{
  "n_layer": 10,
  "d_model": 640,
  "n_head": 8,
  "n_kv_head": 8,
  "head_dim": 128,
  "d_mlp": 2560,
  "vocab_size": 16384,
  "activation": "gelu",
  "norm": "layernorm",
  "norm_place": "pre",
  "norm_eps": 1e-05,
  "positions": "rope",
  "rope_base": 1000000.0,
  "rope_fraction": 0.25,
  "qk_norm": false,
  "attn_scale": 0.0884,
  "bias": "all",
  "tie_embeddings": true,
  "parallel_block": false,
  "init": "orth",
  "init_std_qkv": 0.0176,
  "init_std_o": 0.00312,
  "init_std_up": 0.0176,
  "init_std_down": 0.00197,
  "optimizer": "adamw",
  "lr": 0.000587,
  "lr_mult_qkv": 0.5,
  "beta1": 0.9,
  "beta2": 0.99,
  "lr_head": 0.00714,
  "grad_clip": 0.5,
  "warmup_steps": 542,
  "schedule": "wsd",
  "decay_fraction": 0.674,
  "decay_shape": "linear",
  "final_lr_fraction": 0.0,
  "batch_tokens": 131072,
  "seq_len": 1024,
  "doc_mask": true,
  "z_loss": 0.0001,
  "train_tokens": 1379000000,
  "steps": 10521,
  "dataset": "wikipedia_en"
}
Each number is 128 + 32 x the weight over the matrix's rms, rounded and kept within 0 to 255. Layers, rows and columns count from 0.

# layer 5 MLP down (transposed), 2560x640, rms 0.0222, rows 2485-2506, columns 320-479
[[179  56 136 136 152 147 103  93  84 129  86  74 117 127 115  92  91 134 138 139 144 108 138 130 174 162  86 153 177  88  90 125  94 123 140 148 127 100  77 138 152 162 125  98 152 147 125 114 151 178  84 140 184 169 121 119 173 126  81 106 163 101 140 125 186  51 137 122 179 133 111 100 138 129 140  83 144 140 168 184 118 128 211 129 167  88 210 125  66 130  98 147 109 162 174 103 126 152 139 124 133  92 130 173 126  58 146 120 140 130 137 123 196 114 138 137  89 119 162  91 166 141 132  73 120 170 132  96 148  62  97 127 152 121 104 152 136 172 190 124 163  99 105 102 187 119  43 155  66 174 111 103 153 148 169  87 102 147 115 124]
 [147  97 143 146  91 140 150 128 153  97 105 141 163 127 137 135  70 157 104 159  92 127 125 150 138 130 122 101 109 135 117 135 109  86 145 145 134  99 103 141  71 121 115 108 163 204 130  95 135 166 139 100 144 123 159 108 121 124  97 108 179  73 214 110 115  95  97 137 105 106 154 173  96 104  82  63 150 123 136 141  68  58  91  49  98 140 145 109 122 169 115 132 185 168 142 105 167 114 128 139 142 175 199  87 149 195 100 153 162 111  87 158  85 117  87 151  83 151  94 107 115 123 102  45 177 140  78 114 103 135 102 120 128 182 134 108 102 208 107 153 128 166 191 172 110  92 176 143 116 120 108 139 133 201 110 209 100 173 139 163]
 [165 111 170 190 134  83 170  94 156 174 133 105 172  97 163  44 118 120  84 127  98 114 169 114  56  93 155 159 142 118 109 110 139 120 136  95 130 110 114 130 137 168 106 147  97 121 138 116 121  81  84 142 139 140 117 118 107 174 141 133 141 106 176 145 145 131 141 166 121 135 113 191 104 122 122 109 177 152 154 158 128 178 116  89   0  96  81 122 146 139 131 138 130 105 144 144 129 110 113  81 143 159 148 134 152 142 113 116 131 137 146 170 113 131 132 154 101 112 104 117 116  89 127 108 126 143 143 155 101 133 164 146  99  95 130 130 134 129 118 112  52 188 147 104 135 174 113 136 107  80 139 133  79 136 138 137 120  76 162 144]
 [213 146 151 191 123 132 115  63  79 117  58 135 147 107 181 138  89 159  67 137 131 173 123 109 185 157 109 172 127 140 124 189 119 104 154 140 141 125 185 185 145 191 124 149 108 193  81  79 142 160 156 158 208 144 138 186 134 121 107  85 111 158  93 168 114  48 108 163 142 154 163 130  97  97 160  59 176 147 149 153 121  55  77 114  80 144 183  80 130 152 105 172 148  99 154 176 152  83  52 126 146 130 114 165 136 151 143 191 164 122 105  76  98  99 168 117 134 141  79  92 203 146 175 189 110 101 103 143 151 176  84 118  91 133 127 137 146 188 112 126  84 134 121 132 119 163 117 103 115 127 104 113 158 159 133 119 141 125 164 185]
 [128 122 123 148 199 135 154 125 171 123 175 151  96 144 123 129 119  97 137 157 153  98  93 167 105 117 148 138 104 144 177 123 124  73 128 131  65 152 108  96  85 135  79 100 155 129 120 148 141 227 146 119 145 138 132  66 163 149 125 182 163 148 143 123 134 111 122 164 124 106 163 122 139 120  93 120 124  87 142  49 146  94 134  85  90  69 121 160  68  97  92 160 146 147 166 185 163 166 141 156 113 135 143  99 126 183 155 180 132 134  75 162 146 158 148 191  58 116 147  47 115 149  89 102 177 176 118 137  94  89 130 133 145  90 182 121 145 163 118 137 158 147 140 159 143 128 138 195 211 184 103 108  43 147  91 155 116 102 140 135]
 [136 120 100  98 130 143 133 139  92  75 139 104 166 130 159 124 124  95 133 156 122 140 116  96 134 168 144 128 112 127  88 105 107 121 110 107 197 118 115 162 137 115  75 125  17  99 117 141  93 139 112 127 106 101 118 119  78 137 145  98 105  91 138  66 147 133 143  88  68  78  73  83 123 136 117 167 134 125 207  73 195  80 137 136 181 129 133 121 109  88 139 106 157 108  87 107 100 110 120  93 124 157  70 147  69 197 137 104 116  83  67 144 149 121  92  92 156 103 154 149 169 121 177 129  93  80  95 160 128  89 140 144 131 136  81 115 114 122 110 114 129  75 107 141 164 144 131 115  86 191 139 106 148 131 141 130 121 186 152 125]
 [145 121  84 137 131 156  70 131  93 140 108 136  86  75 179 143 118 111 122 128 152 115 147 147 158 142 109 153 123 151 117 158 140  87 130 120 114 157 108 153 145 164 139 136 111 162  97 130 137 173 114 119 111 148  81 142 113 109 152  92 146 134  81 131  92 137 168 138 115 159 127 158  86 128 144 142  99 163 161 137 119 104 134  95 137 145 133 139 149 188 172 124 140 117 114 166 168  65 136 151 150 155 123 122 108 121 172 133 103 175 161 134 150 156 134 129 112 125 136 131 120 118 134 127 118 153 129  81 116 164  82 131 145 123  98 143  99  68 154 126 152 146 140 139 127 150  95 106 109 104 125 165 119 149 144 143 105  75 139 124]
 [159 145  75 185  40 153 121 119 162 108 113 124 142 113 189 115  93  97 132 131 148 120 123 101 175 140 139 169  98 215 130 139 129 156  90 131 100 137  79 141 121 155 148 168 123 112 146  93 148  92 179  94 173 168 110 119 105 121  64 136 156 132  59 164 138 119 137 221  99  77 165 127 103 131 103  97 111 100 118 105  72  89 141 119 157  74 141 116 135 179  81 125 142 122 123 173 143 100  87  78  89 109 141 188 177  71 150  97 150 145 138 142 109 162 211 159 114 145  89 149  89 133 157  99 145 130 182 126 145 125 140 140 135 100 122 163 157 146 107 104 108 108 105 114 143  73  84  83 140 155 176 185 139 107 163 104 126 155 100  98]
 [180 153 149  81  86 111  89  98  94 132  79 148 125  97 148 154 140 128 120 147 137 162 175 102  75 120 156 154 107 157  78  97 135 155 140 118  74  87  59 157 124 101  85 173 109 137 100 135 114 126  72 199 139  97 136 112 135  99 135 151 121  80  85 141 105 110 127 183 114 132 158 190 142 108 110 109  94 170 228 120  90  95  88  67 188 120 136 123 144  97 135 153 202 163 151 165 165 103  93 117 133 149 147 168 125 161 113 126 122  85 179 113 152 151 146 132 126  87 106 145  97 136 123 118 110 148 105 106  91 178 112 150  63 153 112 129 211 160 180  98 133 181 151 172  63 150 110 126 191 106 168 190 100 109 171 111 141  86 132 114]
 [127 114 150 118 140 169 119 198  44 137 183 126 120 118 140  92 112 110 134  45 177  81 127 155 148  65  98 126 132  88 133 134 174 129 155 160 130 127 136 136 165 126 107 154 102 104 133 157 147 112 154 148 135 184 108 140 153 142 127 119 160 154 140 122 143 122 121 134  65  99 114 116  81 126 121 142  79 154 178 126 141 125 121 144 219  83 138 130 128 104 174 114 126 116 173 112 128 144 150 186 130 172 130 120  86 124 113 158  42 185 118 123 108 161 117 172  52 128 149 115 130  96 136  64 112 149 129 119 127 173  88 122  97 175 136 105 135 116  82 102 127 128 137 158 125 145 143 133 129 168 121 193 155  94 134 121  93 161 122 101]
 [161 119  92 137 182  87 163 165 151  89 108 160 146 118 117 118 129 148 106 128 151 101 118 152 127 142 150 150  81  93 113 104 130  72 146 149 127  79 232 137 100 171 106 129 108 117 154 111 154 144 145 173 133 108 109 111 126 132 133 135 136 168 164 185 116  87 191 109 135 131 124  98 122 127  90  96 135 122 150 118  68 122 159  88 112 137  74 143 120 110 128 105  56 102 123 118 130  87 118 172 209 174  67 161  82 131  85 105 164 188 137 118 140 105  63  90  99 100 117 100 139 140 131 155 134 101 100 130 130 136 188 101 170 109  92 119  80 111 148 112 101 150  96 125 110 126 167 156 127 113 132 175 181 122 162 149 147 196 128 131]
 [125 139 169 174 104 151 109 166 112  92 119 101 149 138  94 143 138 199 136 176 139 129 103 137 122 170 162 140 132 142  89 189 147 119 113 102  90 138 135 120 115 146 102 212 120 106 126 150 125 137  98 151 137 149 135 147 119 135 152 159 121 148 154 109 130 129 126 124 126  92  92  66  82 141  79  90  95 220 132  65 155 139 129 118 123 148 155 155 113 124 133 104 183  80 125 132 137 153 148 181  93 105 117 125  69 143 127  48 118 118 113 138 119 132 141 119 159 142 168 147 135 176  99 127 146  91 148 134  90 106 142  88 133 141 133 146 144  95 152 143 175 114 171 140 137 120 154 147 180 141 147 178 103 125  85 119  59 143 162 119]
 [164 105 158 152 118 172  75 116 157 134 122 104 113 129 140 141 153 117 127 132  73 179  89 104 163 173 166 142  99 115 195 125 153 159 140 114 148 100 160 138 106  90 116 148 107  88  97 135 147 142 169 127  88 109 105  93 186 145  86 135 155 164  89 148 182 134  97 179 141 179 126 108 123 108 140 108 105 117 157 119 133 114 166 141   0 151 131 147 162 158 143 107 140 138 110 110 148 107  70 138 136 158 131 164  76 132 105 132 188 120 105 143  97 173 127 119 108 135  99 106 185  72 132 129 112 127 115 132 129 125 177 124 133 171  90  83 127 103 119 166  84 130  88  87 102 160 138 145 136 132  92 118 108 120 137  80 135 174 116 119]
 [139 134 127 109 152 176 109  85 129 103  60  94  94 157 140  91 138 131 148 113 142 145 107 129 172 155 171 124 105 159 174 155 132 135  79  65  95 142 122 137 143 140 122 121  87  70 126 101 115 207 148 161 160 123 139 148  96 140 136 103 107 135  97 140 172 118 205 122 129 153 144 148 127 108 122 109 162 119 106 114 100 163 122  92  25 124 158 159 122 130 193  83 110 135 187 159  99 153 108 107 105 144 164 116 121 187 153  94 135 114 155 136 131 142  82 162 172 104 154 119 108 150 114 110 142 117 124  34 133 113 179 129 111 174  37 127 150 120 146 151  80 111 146 153 110 135 148  85 144  97 104 133  69 167 116 124 141 138 118 104]
 [140 137  62  65 132 164 129 171  99 153 190 108  79  93 170  48 138  83 145  23  94 122  96 162  70 110 131 185 100 102 145 105  85 149 139 159  69 110 162 107 116 114 207  90 135 131  93 131 140 129 148  94 110 190 174 180 155 128 124  88 162 203 149 120 130 104 109 117 126 150 117 194 150 164 135 136 206 132  92 137  93 181 135 100 219 117 159 156 101 134  79  84  77 141  99 134 172 112 141 137 167 102 163 136 130 208 130 190 106 107  81 145  93 138  94 165   0 122  97  43 135 140 127 101 157 210 160 164 181  99 122 153 107 206 110 166 101 198 114 179  97 139  92 138 121 138 123 194 129  84 152 140 106 125 149 122 117 156 115  57]
 [139 177 129 116 191  85 152 136 123  95  89 148 194  96 149 147  91 135 107 173 171  59 135 128 108 118 100 200 133  91 117 123 133  77 104 123  51  86 151 103 133  99 126 104 184 151 150 118  97 168 131 141 136 117 164 123 108 161 102 101 172 189  98 172 141 157 141 152 116 134  64 133 134 111  96 148 114 119 159 146 110 143 125  67 137 113 157 163 136 132 134 121 133 118  95  85 103 101 134 149 117 216 102 137 135 128 144  92 101 178 150  90 137 151 135 115 122  93 176 114 144 167 140 109 125 115 161 135 129 103 168  99 108 135 105 148 121 126  99 116  92 140 153 149 153 183 128 207 126 129 138 161 210 134 123  80 103 113 141 151]
 [153 125 113  92  96 158 149 150 160  90  62  80  48 181 171 158 120 135 193 149 119 117 165 104  93 152 112 140 120 145 160 126 134 123 127  41 152 120 173  63 105  85  82 137  86 137 110  58 154 118  87 163 141  55  68  93 143 147 101  89 150  99  84 194 156  43 131  76  72 101 117 115 129 147 188 156 120 186 161 152 132 153  91  96 103 179 154 120 131 102 140  68 137 132 119 121 165 148 121 115 141 129 215 128 166 130 131 124 151 117 105 138  80 182 115 156 159 169 118 157 148  87 136  72 138 122 148 133 128 127 136 109  83 139 126 105  92  96 145 128  73 121 203  92 121 145  97 106 112  45 255 119 123 131  81 152 136 146 194 159]
 [111  93 173 164 133 184 204 164 112  85 124 131  89  78 138 161 147 143 103 134 123 153 120 126 142 141 108 104 140 141 187 111 109 144 140  91  85 143 102 117 121 139 128 133 140  91 108 140 129  98 155 120 136 147 163  73 148 142 148 131 146 123 141 143 144 133 121 115 146 112  97 122  96 150 165 152 164 114 154 138 113 151 163 137   0 156 125 143 157 106 159 132 131 156 164 108 111 158 166  97  96 168 151 173 170 144  98 136 145  99 161  93 158 148 118 160 142 141 145 108 167 126  86 159 113 157 123 141 162 131  94 189 114 130  98 109 184 150  94 157 140 102 101  71 108 136  93 164 144 121 160 101 106 102 145 147  98 132 168 151]
 [ 84 138 128 135 148 146 140 126 137 107  67 167 221 127 126  89 110 124 126 105 145 100 153 189 131 155 162 115 113 173 117 151 112 158 123 139 150 113 151 139 134 106 110  94 111 163 137 142  84 114 124 123 187 168 139 119 125 110 166 156 121 111 154 104 120 152 136 153  98 134  88  98 142 132 183 149  81  97  80 140 148 120 170 150 108 142  82 115 106 143  84 140 136  66  69 133 123  58 132 100 122 169 132 163 111 125  75  64 130  95 117 164 104  85 107 165 159 139 105 124 106 101 114 141 187 148 100 112  83 126 112 143 120  93 142 101 156 119 121 171 124 121 149 127 161  99  69  88 160  83 129 126  92 130 155  82 103  70 113 183]
 [ 87 108 112  88 118 113 175 105 195 108  96 160 136 108 141 130 168 110 102 114 169 143  96  69 139  93 183 192 159 136 130  97 146 137  87 134 189 150  96  29 130 189  95  55 113 137 138  90  80 150  83 124 153 132 105 117 143 141 141 150 111 168 126 149 113 201 125 184 168  75 108 157 131 110  82 104  87 135 168 131  98 119 137  83 174 109 158  84  97 100 169 183 128 122 141 176 161 160 170 103 161  91  74  73 211 125 136 195 106  99 144  97  88  96 124 141 136 100 125 120  99 149  87 146 120 202 170 101 116 164 105  74 153 127  91 145  72 118 125 118 119  89 129  85 213  64 109 153 119 121 129 102 125 126 114  78 175  77 120 128]
 [156 116 146 155 160  62 199  93 102 111 111 129 154  61 195 127  73 122 175 160 104 113 108 133 108 129 149 126  67 177 184 106 119 134 152 166 157 119  73  91 152  88 106  90 134 195  85 114 130 190 135 118 132 144 151  52 109 123 138  89 102 104 176 121  97  92  89 120  93 144 137 151 152 140 132  99 176 115 140 141  78 138  89  76 109 108  90 128 123 200 132 138 124 136 145 110 132 195 131  76 106 123 125 157 154 125 151 112 144 110 116 102 112 161 103  96 160 120 106 118 140 141 110 162 187 122 165  45 153  59 102  90 131 213  94 115  99 165  93 100 100 158 138 119 147 176 135 171 111  47 119 114 145 173 143 104  94  45 118 162]
 [101 151  99 158  95 152 139 151 129  98 102 146 103  75 155 136 194 165 137 104 110  94 104 108 102 174 130 136 124 124 189 167  14  36 113 144  65 164  74 170 126 120  81  64 129 157 207  84 145 150 138  94 100 119  99  65 120 161 146 116 192 118 142 108  85  81 123 124  96 125  81  89  93 109 132  61 153  91  89 142 113 165 107 129 201 143 107 121 143 118 101 141 150 131  82 186 130 220 178 173  77 106 140 138 100 145  98 164 103 205 130 109 150 157  52 145 151 147  97 172 198 173  95 103  87 151 152 104 141  77 181  82 124 151 106 125  62 167 131 118  46 125 117 165 112 173 131 135 117  43 121 157 116 132 138 144 146 151 119  97]]
# layer 5 MLP up, 2560x640, rms 0.0253, rows 2486-2506, columns 320-479
[[145 147 147 140 178 159 127 115 137 122 134 139 192  71 142 147 104 120 106 165 207  85  96 183 156 155 106 148 117 100 138 134 162  88 147 122 156 126 176 103 167 172 167 122 103 136 115 102 131 172 155  92 152  82 164 110 186 185 163 152  73  90  74  96 128  74 143 111 156 108 155 132 152 144 133 152 129 130 118 140 122 146 126 146 143 142 151 188 110 114 142  99 184  60 122 111  71 131 112 134 124  74 128 125 146  97  88 137 134 121 136 147 134 149 123  64 142  84 160  85 106  91  78  82 161 191 140 115 151 191 114 148 112 119  76 185 120 157 126 128 141 107  90  70 130 144 162  82 136 137 135 156 163 106 137 170 121  96 149 101]
 [113 161 139 139 120 145 132 169 135 108  95 149 130  67 181 134 109 165 131 178 161 134  74 136  48 145 156 192 110 103  74 119  50 157 106  91 107 125 130 112 157  99 140 122 171 107 119 173  95 106 118  91 126  68 146 110 149 203 113  84 153 133 112  82 110 119 124 176 160  83 120 121 139  83 138 147 146  85 134 121  95 120 123 102 102  95 103 163 136 147 160 123 139 104 140 123  96 174 159  93 135 154 170 127 202 124 116 102 142 132 149 100 164 112  95 139 208 102 132 123 130  90  78 140 118 114 156 107 104 143 198 142 131 161 106 112 160 127 124 134 164 123 168  63 104  78 112 203 136 127 109 147 145 175  92 145 102 100  62 113]
 [116 126 144 126 127 145 119 169 122  97 144 106  99  86 183 153  74 126  69 141 127 127  90  77 167 114 180  90  91  84  94  95 182 163 152 124 152  47 106  57 166 146 200 102 121 170 118 175 145 183 142 128 164 107 137  95 146 170 164 146 141 110 149 118 173  80 206  77 125 171 123  96 166 120 100 132 196 128 196 192 125  90 119  67 127 153 173  96 179 109 140 146 173 155 165 146 208 108 156  87 137 162 126  98 147 105 112 189 145 102 122 164  97 137 140 115 180 111 160 114 125 122 148 150 190 145 122 176 137 122  75  91  78 136 122 112  86 147 103 105  94  82 111 102 171 158 134 152 103 113 180 126 146  92  63 208 125 151 182 101]
 [122 119 161 166 151  86 187 139 168 100 139  68 118 123 154 122 102 175  93 141 170 161  90 109 109 166 138 149 111 141 169  93 115 119 152 156 120 156  84 105 107 156 168  80 139 107 141 112 117 133  78  80 104 121 128 123  86 149  86 110 133 140 118 106 127 151 156 138 126 105 119 158 180 181 141 185 112 110 106 138 111 118 113 132 102 136 128 162 135 142 101 195 133 149 169 172  50 141  77 107 117 128 116 123 128 146 161 138 162 138 166 110 133 113 159  95 127 112 133  64 107 152 130 139 153 230 157 124 125  91 100  55 169 160  77 105 118  78 126 121 143 185 142 141 153 128 151 121 106  77 138 125 158 120  75 124 157  84 137 131]
 [121 115 125 140 176  74 161  95  78 111 144 112  66 127 138 162 117 148  75 165  95 158  76 168 167 125 126 126 139 172 148  83 158 153 147 109 153  91 103 157 159  72 111 136  84 149  99  97 156 134 168  92 176 133 181 132 166 132 147 132 129 138  86 141 158 148 177 137 114 152  97 158 166 145 128  74 228 136 134 104 187  94 125 141 167 117 191 149 170 156 164 119 106 128  91 114 155  99 119 164 115 130 133 146 126 146 108 113 105 148 103 180 187 134 108 142 164 108 173 144  58 109 142 117  88 118 134  83 138  98 104  89  85 128 117 164 116 130  99 167 140 131 150 123  87 138 122 124 127 127 133 112 101 162  43 174 118 112  95  72]
 [103 114 150 156 207 158 107 122 146 108 136  95 186 119 162 171 129 137  96 146 105 132 145 147  84 138  86 120 100 147 141 126 159 154 157 130 127 123  68 107  92 127  80 120 135 142 136 126 135 154 147  96 116 122 126 103 103 129 108 138 137 118 119 131 122 128 134 170 123 106 177  64 157 151 132 124 185 122 110 125 104 145 130 111 105 144 141 139  81 137 113 168  88 122 176 144  77  80 110  96 157 126 114 144 144 142  61 113 110 141 186 110  96 104 135 141 175 101 175 142  88 127 130 164 133 159 118 106 105 146 152 133 172 153 120 147 106 149 100 166 140 155 110 135  88  65 141 157 136 134 180 116 166  73 123 125 143 138 102 134]
 [ 82  91 130 142 159 120  92 125  87 155 135 168 169 149 141 139 146 169  83 124 134 141 150 135 137  82 130  80 103 128  93 100 121 120 134 132 151 110  76 140 160 147 107 129 115 136 158 111 125 150 108 101  61 118 130 113 144 204 141 139 132 110 112  54 154 134 158 104 152 157 129 107 137  76 127 131 131 184 155  98 149 125 107 140 187  98 136  98 134 150  81 151 147 135 129 157 180 101 166 101 149  76 148 107  58 176  85 163 104 106  93 138 174 123  96 128 154 119  91 128 104 119  98 103 172 100 126 153 137 105  99 105 141 131 150 110 128  68 137 148 133 175 161 138 112  69 137 146 173 100  91 162 106  87 130 108  75 130 118 138]
 [101  85 138  79 143 148 128 163  92 166 102 141 126 118 159  55 117 154 109  89 163 185 125  88 154 176  61  94 144 148  74  89  97 113 150 162 157 123 160 128 149 135 141 118  88 180  73 115  88 179  80 164 117 109 101 122  72 119 107 107 129 139 150 157 102 131 148 130 113 178 133 140 150 137 107  85 105 146 107 172 128  70 126 151 125 173 148  87 167  65 139  82 186  96 102 109 199  55  80 128 111 140 150 155  87 112 112 124 187 176 190 144 100 120 150 155 156  99 128 127 127  84 137 143  89 137 145 133 180  93 130 106 136 146 186 135 149 165 108 150 163 122 136 127 116 113 127 156 139 138  95 113 143 159  92 113  70 157 134 163]
 [ 99 118 106 149 113  66 119 154 211 160 137 117 109 113 128 117  40 131 125 192 144 110 121  80 102 111 157 121 106 152 144 173 139 117  64 130  97 138  70 129 169 206 162 147  90 137  86  91 125 199 140  89 143  99 151 140 126 152 122 152 166 138 119 112 154 155 142 123 162 149 115  98 152 142 100 109 117 156 124 184 150  82 123 156 137 106 123 142 190 106 110 156 104 106 150 107 121 121  90 188 131 147 156 100  83 152 103 131 179 123 125 124 110  91 129  58 150  99 110 141 129 149 137 127 108 146 124  92 138 193 151 142 165 159 127 184 132  98 147 179 100  99 113  85 131 132 104 151  90 140 175  90 146 132 161 164  99 104 161 156]
 [110 118 141  67 149 109 156 128  92 115 159 122  92  82 155 124 121  83 140 162 126 146 142 171 127 103  89 138 122 209 158 142 154  62 173 123 202  86  98 118 186 153 179 122 131 114 128 139 140 142 188 147 114  97 134 104  53 141 100 110 127 122 148 152 131 130 136  80 128  87 103  84 123 127 108 161 147 142 122  84 127 163 137 119 141  94 211 110 124 128 133 145  53 127 119 152 153 147  69 151 153 126 163 111 143 148 130 100 152 164 137 150 143  82  65  84 138 106 129 125 113 101 158 106 135 147 156 131 142 142 130  96 111 138  44 149 128 152 189 154 164 153 128 117 136  79 118 126 144 102 128  96 156 173  91 142 165 117  77  72]
 [149  76 126  98 174  71 175 123 161 167 149 107 108 154 135 100  89  87 128 119 177 139 161 116 119 120 129  71 117 140 177  83 163 116 128 138 171 155 135 125 123 107 106  28 136 110 150 108  92 115 108 100 131 124 168  82 152 125 121 122 102  94  80 157 131 122 133 168 142 156 164 199 122 156 130 141 129  59 142 201 125 139 117 120 135 144  77 114 104 151 125 151 113 148 102 175 123  96 101  95 146 157 119  89 199 150  83 164 158 125 146  98 143  95 109 169 147 121 159 143 102  99 185 117 111 157 106 168 141  75 122 154 127 109 142 115 113 160 100 118 140 104 127 140  65  97 133 119 107  86 130 133  80 127 145 152 192 137  90 104]
 [140 144 142 172  71 118 113 116 164 145 154  79 123 103 104 128 141 204  63 151 147  97  85 115 129 146 136 145 150 158  84 151 152  57 139  88  97 214 109 143  99 197 105 126 132 141 124  84 138 116  83  99 105 129 148 135 110 123 115 115 121 126 114  47 168  86 156 128 154 134 159 174 116 100 120 115 125  93 177  90 140 107 134 134 112 125 179 130 154 139 157 137 171 105 126 171 113 111 142 100 117 112  99  93 171 114  52 161 148 209 161  61 116 132 180  66 160 130 143  72  91  93 102 179 121 122  98 160 123  99  51 101 125 134 135  92 111 163 162  99 115 105  86 120 133 146 140 154 106 108 134 141  96  98 102 168 177  53 147  99]
 [ 98 160 125 141  79  79 188 105 149 167 163 163 189 112 152 141 126 140  74  98 118 124 165 110 118 118  92 146 115 116  98 115 156 123 137 182 102 100  97 125 116 144 112  94 142 134 194 129 155  79  75 142 105 144 150 123 139 114 117 130 124 155 183  61 133 118 128 156 148 108 107 132 144 120 105 118 121 140 123 150 178  91 151 101 112  96 101  89  91 190 104 120 138 132 123  36 124  76  86 143 105  69 119 137 112 132 119 153 141 165 146 131  71  68 143 127 160 161 111 159 120 124 126 128 135 122 116 200 140 114 131 147 161  73 145 138 117 185  88  99 144 114 129 131 136 147 117 150 158 164 178 126 111  60 104 188 123 111 125 146]
 [ 89 115 169  82 133 116 155 199 156 143  68 114 167 175 118 168 159 123 140 140 182 131  85 105 179 144  97 172 139 121 124 164 120  98  87 166 105  92 101  56 149 126 125  82 171 108  88 146 105 144 140 148 135  98 136 171 135 117 137 144 108 124 154 104 155  61  92 119  84  86 122 147 125  93 120 160 213 117 175  81 183 122  96 125 175 127 124 145 111 172 101 137 110  97 131 137 160 117 162 176 120 150 127 140 130 181 108 100  71 133 147 110 185 102 205 166 136 108 182  76 126  94 150 134 111 114 160  91 110 115 106   0 176 166  68  71 206 126 128 169  73 114 127 121 191 107 133 191  57 183  83  79 122 139 180 188 152  59 139  83]
 [165 128 143 142  62 159 149 117 136 145 136 123 105 143  88 106  79 163 127 107  80 166 110 109  93  90 115 124 122 106 188  93  76  96  88 160 178 127 118 171 162 105 119 167  79 129 134 163 143 111 121 152  94 144 109  94 148 139 158 114  88  36 179 104 104  88 168 109 115  80  92  92 118 154 129 101 116 115  98 133 138 134 124 114 122 120 119 174 148 114 148 131 109 136 123 120 150 134 119 106 145 144 146 105 151 152  84  55 115 146 169 128 138  75 103 155 178 175 142  77 131  82 144 161 108 173 104 119 127 120 115 134 113 157 155 135 172 110 109 121 137 107 166 145 139  98 133 131  94 144  93  77  68 126 144 118 115 141 121  70]
 [142 133 101 145 151 136 166 103 103 160 141 156 117 106 162 172 166 128  70 135 105 186  82 108 149  84 118 116 101 171 137 112 103 163 126 105 155  80 134 154 110 121 107 140  90 161 144 183 129 184 116 138 152 144 171 136 102 118 160 120 112 130 141 126 150 102 211 107 114  97 162 140  90 158 141 144 151 148 128 130 120  81  99 105 108 107 107  86 117 166 142 146  60 133 151 102 181 138 139 197 127 106 137 103 125 116 139  96  86 162 176 116  98 146 111 107 121  68 181  70 171 134 146 111 110 128 135 111 150 158 125 143 120 189  59 112 146 118 157 113  93 122 127  86 135 130 107  98 140  46 229  94 114 117 109 131  77 126 178 125]
 [179 136 135 145 115 138 207 148 125 160 144 142 140 101 131 120  63 185  89 212 121 143 136 134 112 116 116  96 131 111 145 127 132 141 121 117 118 145 125  98 127 147 141 112 163 116 111  57 103 105 128 147  84  97 148 162 157 147 153 116 140  70  99 181 148  59 136 130 151 112 158 139 107 135 151 109 137  97 114 125 136  92 151 112 108 112 148 135 121 138  60 184  72 130 150  87 175 146 136 131  86 140 152 100 152 137  98 138 218 131 133 111  85 138 130 143 128 154 101 108  47 126 163 150 102  85 163 142 131 144  52 115 143 146 154 111 156 123 112 106 168 164 192 107 127 109 113 141  54 142 145 132 131 130 162 144 154  63 116 153]
 [121 127 157 150 136 143 110 117 144 163 171 116 145 148 158 108 133 127  75 130 102 183 127 131 161  88  94  80 140 159 120 132  78  51 118 111  83 122  98 105 172 140 117 141 143 116 124 137 133 114  98  87 149 120  85 138 155 106 137  82  84 130 121 128 133 115 131 176 189 172 154 114 146 109 134 159 145 131 124 129 136 152 102 119 148  79 161 130  92 116 103 132 122 155 134 120 106  98 143 194 139 115 107 123 129 128 118 124 131 129 118  99  96  67 157 196 141 139 107 119 131 128 134 120 102 147 168 114 128  58  86  85 151  54 164 147 168  76  89 121 157 179  60 161 141 109 138 144 141 117 168 140 120 130 100 156 142  81  90  47]
 [156  85 110 110 187 166 132 138 100 201 156  89 135 146 110 109 136 129 137 138  67  81  83 137 212 180 211 151 175  84 110 126 187 143 157 125 156  56 101  63 145 104 135 122  84 109 117 123 137 156 154  63 100 144 131 153 203  97 138 106 172 111 155 115 164 117 157  85 160 153  93 131  85 134  84 188 197 138  93 109 111 171  74 130 146  52 151 132  78 124 151 144 140  95 134  96 114 123 147 123 154 135 147 147 116  92  77 131 126 180 136 131 101 151  81 105 161 189 138 164 136 110  91 148 138 104 143 145 108 144 110  95  48 123 106  69 152 187 103 120 125 162 154 133 131 109  76  99 204 102  76  73 164 149 185 162 125 144 128 117]
 [178 112 105 114 141  66 162 113 168 111 153 124 157 108 120 123 160 148 118 151 144  62 123 107 141 154 162  75  63 105  95  83 137 125 156 138  79 169 117 166 172  74 106 148 124 156 175 107 140 152 148 133 103 147 123  96 172 126 112  92 192 164 158 118 121 109 139 151 183 153 193 110 104 170 172 111 187  96 110 137 112 131 105  67 124  85 104 161  84 173 107  98 168 111 115  84 155 125 126 128  64  92 124 110 125 218 128 113 129 186 141 124  80 143 160 129 167  72 145 113 166 132  70 105 141 145 116 111 116  82 101  98 117  80 137 104 102 165 168 150  94 146 150 137 100  83 129 145  99  94 191  96 121 134 134 191 138 112  94 146]
 [155 194  81 148 170 131 162 173 162 179 141 113 209 142 140  75 110 111 145  89 108 171 134 188 231 131 139  89 124 124 127 146 126 168 141 130 182  86 127 136 119  70 109 112  90 132 122  71  84 130 134 103  80 147 178 125 135 107 128 110 161 114 154  63  51 113 104 171  43  94 138  94  83 157  67 171 187 178 108 109 147 143 121  92 159  97 135 130 109 169 166 134 140 100 103 137 135 137 108 130 158 119 104  81 111 146 122 125  95 125  80  48 117 127 115 140 140 198 187 152 155 101 126 100 171 127 208  69 123 117 133  50 128 119  89 129 114 136 106 123  72 190 133 177  66 132 130  77 102  90 121 153 145 126  94 150 107 117 160 148]]